Weights of a small transformer language model: MLP 768 tanh GELU, 284M tokens.
Each number is 500 + 25 x the weight over its row's rms, rounded and kept within 0 to 999. Layers, rows and columns count from 0. Numbers have three digits each. The size before them is the row's rms in percent of the matrix's.

# layer 7 MLP up, 768x192, rms 0.16, rows 590-685, columns 160-191
105:548505483478518533531497457497497531492506516518530496527509472521538478498508484539505458528498
107:481472482485535494497536519491447525536488501489486516515496503484469503479555516481461486514462
101:481451518489508531532525515513514518535494483472490540495546507503479516491466445495471501486538
092:525478516538501498499511495516487539492454518507522514535466518491486488511470537514516488486501
104:491513471484485538465492490509475489516505465512493471500553518494478500500526539465517529519499
093:497529496460511468492502515524507469508485528490511504516514509488504508511496557474470544466529
110:494524509562519500529479502504475493525489510523514500480499483460526506509497501536538542505453
096:511501481509482478495511503537513491527494508462497474504504509486563530490494477512499500499514
104:497539495508529480497494497484505489497482502480485463499502508491522464457542491499503486513453
092:533531506475495485483491468484505477536479491455542464506494525533506512475530498491455495529492
089:496498524507485546502515517526541477502507558495502486524496507491559474492568481519495504515528
087:476483503524525470493520500529474487524522504542495486544514518513487491488471495460500484494483
103:501475484512535501509470481521479503521490528475457494500487477520508510500481480476464486499523
100:438542512523498495458490503522516507507501520513480486506484491488515525500496512508509517499510
101:535449462457484460466460522502491507473495478472466511474504527522489450502487495452476468499499
104:517510508448520525500487527543472482492532476546494494519488523494496482496508516481519541511529
112:441498500488491475473502494492462526492514484455551465480478496486455453502446472490497503509439
089:491538544513504483467490434497497501510490506517515478471493477509543520480497497538507486455502
101:503499513462457479519505505467488474552464524510510497503488502476490504516459500516486516515474
101:540518490492493538477530504500551514482474494516461496521542522540508524437510488536514482484461
088:466432542498488499464491481507485445521510501478534459481488527572556483481495490497465483478511
104:472495465534483528530496498479511489462498492467509516521481499493469517512511498548523502521485
099:518533540492480495490529510500463499539539522487480504485541475479519496461501496500513489532532
088:511457483513556541527537533453552475492565474469485522497528553505505499472492516465497492480502
096:499499501486467488442528488516466490479472473518483519479502491518442509478489490484495502463531
096:507498517539488505498498515491510495485502487482525513506492534509470540501520531534447546523520
098:470506510509470525499497503508464490515488468515471528522471493523496542503520473499531460472509
109:529519481555523530483517515453541536484467496487458488503510507522475456558483510472554461486492
088:506459533449524464514483516510487490488469500472493537495491488533479496521430504517477511464522
093:490458495518511508501506457467469500499487561480483511486505515498505480486507525495500473528489
097:504496512513478485513497498524505488455524480505498514507493487505506500509499491475533503490530
114:504531496495454529495503488488525478501539463473475529563521488514506490517504489497479488517478
105:473503458471485470477528465486483526526493487460516492544516540530514499514458468515491532476507
112:499547491501501496510452472514478480467493493531554519525512479489468494502473520499552462487476
090:499499489505489526506497510513468479511491453525479509540536519505494531506486490522495557429515
109:449475500554515514516505526520522456499500503493488459535525451512515525490516488491546540494485
101:452459512514507485506501489512546518479491494460512518508542484492509486514572466529480494504488
093:471547511500468518510512481457499468516498500532471494510496493446503508494468518522517520525489
117:482489527490466496507492534544536509521499525476501483540493518543511472440433487484567422547522
101:505522485452515500449522518517501541525455555529504510502492514489464515505541466478486500480524
089:493474475512511481476495488499524497518529543452483491515503505519537509476473502459468479498512
081:481545461508485491465501566512488545492503493461506511503532463487475505475457495475481530468543
107:506532522470499503509486519549491476519506511459486473537516496496496497467497443505494502525456
100:455461491489498460499490495542514507479557487496507548491554525494512521463464533515474442501528
100:502499553480527478494534475502490476517542467494482527514451488489488512538515505502478495453533
086:451490551488482489449517535506485510527515490468553507484488508467517507508438467493486438524510
102:481499481482484530535518484564499535522539522477455485487491498575481508515480478495520494501512
094:502427515511478475525525477527496489516504526500456505515481546510457449483499490518525502505460
098:490502532498478503476511510500518486501502485498515496522531530530512512508452458431469471480514
131:470528499497517532502518478478458532496502495491463442506442510538544484484459523483535495552491
098:502528494517489516520483521505480466512500482502519497545506542514481485477502511503514530505504
097:536513505557516524499503469531509487454490507509500453528483479526495500519458481505529483513477
104:503539439491508515482501476470519507518502518519487539505502489500507521507488518504457486446495
102:530477521510520517491491517529475504462484507492528487476518509534525474509468467452525467522535
111:532548482465556473556510460516448504527511493526542523524452517506464490492473527479497529502526
096:490489505492486473506492456539481516474516524513498501499528512497523525508471512508497557513510
103:433509583487448518507493505493488503548511453515518496540501474524511492520498519471477533544513
084:513458545517514506509536522487501509494464529479531525469509462501501493482499535497457470472503
094:487490485505503510522512522421517475471527516527512494520537496503515477535507504501470455495505
089:489497474480535504466480512463503536510526478483502453537480480520513513506484480492511487518515
105:516475503453465452535538517496491474515538484459509505495528524466506535502486521482455472495478
124:495501506477498482485499551471500452493493480503517491523477498512481527451499531465485518480520
098:445534498510517526494555471488477477500525482544552527523538503454523530520495509466507514488488
100:473450486500497504530497503493478493516448511479526522527540551478503506505514514491488477527543
101:484516454481521506456517501489530481531469496516530470514550513487567467512497497471547461486553
087:494496515494470484501541451512480475503434530531529520523500504519496535516488501515536486511433
095:515508503475479511497529497467539528505494507501480498506452541499511457498456493486517509502509
102:516439513519525493471477477488474491510545463491522546507496509546479455490529471456532474508502
103:522525501477534504460528491434486472479467483526513478509512524507516530509494521527531522522501
108:509478524523512478486500549465466523468494534489519510469537532486476491496507459471536460528496
116:502518481524483519510481475471543527476499513486518529531472500556485484463479497475438542478465
088:500486449505516505483508486500485541462452478516481517466489516472513517475490520561518477449495
098:493519528483467504501504491538502508512489482470505505550473519483497516472498492505518549509517
107:508493561503505490507498529525490488476508501493532473477533540514524522456482497496489527528480
090:510482492487513512509495482494518485512499462506520487449482480525478519526510505508488509510466
092:489499485511502486531507517511520562512549492501489478520519517503491516468475500513454460547494
096:481480452492468498500525517486459554472546505512501531472473520491517467557452469493508559491488
097:496518473492509488513527526508492494500499504513501499523500492486499515481512503486515515519479
104:503458480497458578517484509471471477446474503499505486484460493511480464467512497511487480492495
129:524505478483482477491500428494494466573536499472457492470468500506514496457480484516526500505558
097:472496513491509529509479470522441454484543524479502509460476448541548509487529518513537526435527
093:543531501510520520523473554475479513504510545516521472531527434537531512492508469478489489493516
102:498496480498535489524522540462464488508445488511501494537520510438524503482507510520512467492496
103:466490487500512538569528495477521529517536507501511496519482503495520556527465499544513500464487
097:505467505494487454484511518526500485489524458498522501475500507558501490558490483507496550479491
108:471478497488502506472511509478508513498494473517532508500495525488524458486493513537487500429497
104:478534483534477475517494518510470516481494520506467466503511513469534472475465521508483471483557
090:475534489484564500505496532481511534532493533497509507518471520514540521487504500559529489518467
104:479486464501487517511490537492454505498476504510480512488508477497507553467522484491449520508521
100:526499512496518495486527484464497532555478441527509438513493511479497531524483512497522479470475
114:543517513478504491516490461502510495508482478475505507565509483524523540510537519516517463509561
108:498454503472502495488453460428447501532528570524474519451529507499508511499471521495504469506503
103:502466534463444464522514486428453493532490477529488476473518495493499508486471496473510520503523
107:487484461447537519506493502507461475488469528490477548522551546530485522515501482521481510470521
095:455492510460500496483499531485524503523469489486498497506516489531517498482507470471485466514512
087:486526465517472513499477508516527478484521497513481473506485559521497473492526491526504566481521
# layer 7 MLP down (transposed), 768x192, rms 0.161, rows 590-685, columns 160-191
084:455495531491481440500494546503527468486499487481529505445475488450500505517508511491479520506515
111:472500481524473483449500544479502477496462504473503521496550504508498543494517558528473517480501
096:474499501483456494466485534486497489536520486480495563480510482488548510501517531517503524559511
095:469520438484492530461528484479539466498513502491464524507527499523497533480498505504486537500488
104:519478505460526494516461511490528466522437509487492544508514524526478499560502532531527529520483
090:486496511469498497524509511517530474506489465506517525508504516453512535518510465478494519467502
107:483504502517486512508493516468506489491501472463505475508462523486544502514529483460504504507510
097:492501514489474490445526522496491512489492497510506511515491459493459544497512533533551526497470
097:450492525537511493556502522503496499455511489491533484477451557511436529507511477496447490464504
086:501517510525472550517521526500498507475516486554492527517533520510513508512463503507514514477508
094:513547479483512501510459494516484518517503515497514529438479497542486522520492525526484538504462
077:464489510502504487503469475502531480516475483480490456519473531492532534473529508493526494500508
101:510500523500512518485495494505446481525470484516468473499481508496455486456473531510497428478474
095:533567496512506524531511499529489521499505465496468495506552455468495498492513502538517511488507
106:482505517551481524454487488432493509487497507516521546516530521466519499517511521506479513470525
099:509523521490443482503519456509538530484510549469495506537486495525520517494533488534504471544501
108:511459450459514417543490533497479456478516533540499474516501529540522502486487505499499511519483
090:480489495467486505515475573484490489505461536517516494519514524489483527518509506519482513527486
097:496487499523549524477500491536532509463488478476495503492527476516509511505518498492498479487535
101:545469438465528476515525502489507518524482503498495483526519505484439515534494499473523511479484
089:507470516474476523526520521486497499509498529489485447501499521531530518508497486514518488484505
113:470469449510524541464481527482506483483489498488494489466543508475474519492495544516490482525466
106:523492491536513504449538468498473496520511476451479534515459503516459527504497573489502471521505
088:535539503531477460497500468524489530486492483444480486491510493510499478519480490497477496496483
102:537480490504512506510504517488483500437481509483540533535517494498486498470483480455495492530459
064:500503501508528504496485483489500507530496481490474479485509532437491474501471481444554474527534
098:495544517528539503506501484501462517507511503519522468486508514477502507486503483495512488460488
116:478462510509520497478509528502459480536465492519485487540534504504451492472534459507488532473492
075:501494508487481528509493512496529505555480482515532454516464468435519492536480495499507459492499
089:535460461499519469494515540489499479511516464520544430481481504488483535464493442486461505442496
097:527511492464479519495497523507521549514565538488496507524473467483530493513505499502548474538532
115:538505513470470458519507446586484506515502457512516499514486514508479507494477467489508493519513
095:511532480541510511527522515499494477484437475508534503467507501508481492474517544461504487532501
125:533516522487540498515460452525526550451525467500534504520494520556509524504514502462536459490499
088:533509442505464494558477485506510540483520535455494535489522510507520493492512484469474470485506
109:513557494491496484444500490489528472508496528451487443483504495506509521505494487488500520486498
097:482455491496534526512485528449484516543501518487518498483528527504467540458498522507490497502509
101:478542508542492505460507466488479464520488533449536482492504454463472529506516553560513516527443
140:497513418498526528499465522459524490487509502506488470507494478482519503502506470510500517488530
111:507521510523551492498474510482479519451484503487495497525484498492491491514502471550471477494514
084:462511514466528480477511522488493532518506491487508503489536513495487490522533477471521494483533
089:490478507525474486510510514500529506517516474518479504469484470469490482510480534485527539510498
107:520489493519508479515497492545480506454493522534554498534501500484530490496490479476544498537511
091:509531508504529507522505509487481454479469531514553516524478532542515471458468502469474498493523
096:483498496561507498509468503523510509496514510527541508489525504454505509485504496533464496484539
085:512486470484514481542498546458512500483473510517512453448513533485472498505503486517515498529459
096:483473475529470493512478471554488506509478529467553486500505534482471505523488469495518511500490
099:482466488486470519456474477469501504484481474464497530525502500492512502516519527471480495501462
099:498500517465483518499467525462515533526508509514556500495473490516490505537536463453495541512526
121:468515499490479525492470537506491502517507491541518487510487496531526492507504514522518521493483
103:514457515497463442513471495524476493520485508504499511524543479497513487529534524531468514472506
094:522471486533551489474479545524458504468475514515536517506512490495517497536483482522521535470534
109:501435548519522471494558526513507480483483527509520488495522504507471515523495502529530459552522
107:485510491541516527507468524476544465474512501487533513511499482470513526526515527526467483460484
115:459506486484529521500545539477490479512455477503494536492492558497516475531513500490483541521475
094:534495492480528499495459487458483494518442499493500451528509553501479477521496452500509497489474
100:510446506489551468515498442522533553507466487505528477494499540496499488507502478470495478493474
081:500503495506466565484490529467513508510471520465542505471487478484483506484489496441489491535509
095:486479478499503481498508528506517455559452571461510510468522488506496529487501514521483509492510
087:464499475505521537468465503489540485485517462523487473489472490485469489468473468508493512522496
097:523533503495497488527526501536507539519476519511481519482472513516515512474482491459554507529523
108:497529490506521528498535546505522470488466493457486460505478530502515457483501495509476490539535
099:481481498537481535488430484503502522457504481471488485486439504488526517534532507513486465485565
103:506546502477506543486528481454509478547528510527464499475454498511500484518497500493520484488528
116:481522489411495533489545476522503524497508494529551500525537493506525481480522479457511518465491
082:498533541522512467470488507476540480459514448506451540524507480507499507521501558447468518519502
099:496450520555474508492456487534484505467497474534494502530566482503486525516478517537488538488447
094:523562516507516515515488479515521521466459505496539461524504464511491454486490487480493544506496
107:480520507454520471467544517503515525520472556518498543502525492527519513548501484510527557556495
109:513461514492490534474536546499489495496475503486508540484523518490509500497491508538509520519514
122:456469520498528531531501541470530506502515481517477467537511496471479517483527499492492532529444
082:504500502540517500474495491505484508535535475511454478477511516495505496536498496477510484492565
102:450553484524470544497515502509501477512535509505504466483515477516520440509485464523472512515479
116:483508520503503529523521530536468486523504509517511513517488493464522557495528499497521518473491
088:495508525543502525527510478461475485534509510492482518529512530527488461497496520519487460520494
090:509505527513535532480523483521519498515476476463487496511488512493510472511506484465535472501548
093:472529489505474544485547435495492551480539515500424474525448435485485486517492536510516478542499
111:511533486493532503530501486514458479512480498518523500482493528529473496492487485534516501492472
109:528504505498470454483533486493503506497528474470466476496466548515476439513476496482562493494520
101:539505452502475455487462491472459466544549530496531514505488475497524498496501501544504529457501
079:502513495489537528491521527500497481496465499507514478461509520444520511485483532446471514512484
094:491477518505496436523474525537524515539516489473522502529475455473460497524500515483472504514473
093:504514480544492493460512509480524467501503522505487523441498493456553514518533494491479528536549
099:539512547477502521487458507510504489501515486525489523491463531542469506487469527531506476543491
098:498507491510529506485499525476514496467518517524556503509488502559502513473532466506461515521518
105:535470542486526501550495493493492503526520557473485501514530480483520474531503528474427515501475
104:471490470469482524512494497502496510553478532484503524498541484533468493501499531485492464540468
081:501513500442552502492489532519521516523506475492464476457492550477487512518486514515516503480501
105:486493510503490488490468461474532528487516473501466517493452487511510459525492496545475478471464
101:516529501465548486476486479498516514490473492458510530494476491515482522490534498515505460496513
119:534498531530478496515520479484458521476569512484467491499515459530512476536516515490487510552470
106:507531500497468513515510510516530516475458530513505465519504494509485492533478479483464518505507
104:453513549518518482500465512494508502489509506489525490479457504520470494489485533557490488512511
101:483558518500539493517439462494491537469481548511515521525510478475471465490497492549491508507506
096:508488481493519484561536486491495477480494524540481489518471543500485515503481475504535475548484
086:531485498486514478482492559503528519559469497503565520521498472513504530550518492512494480485484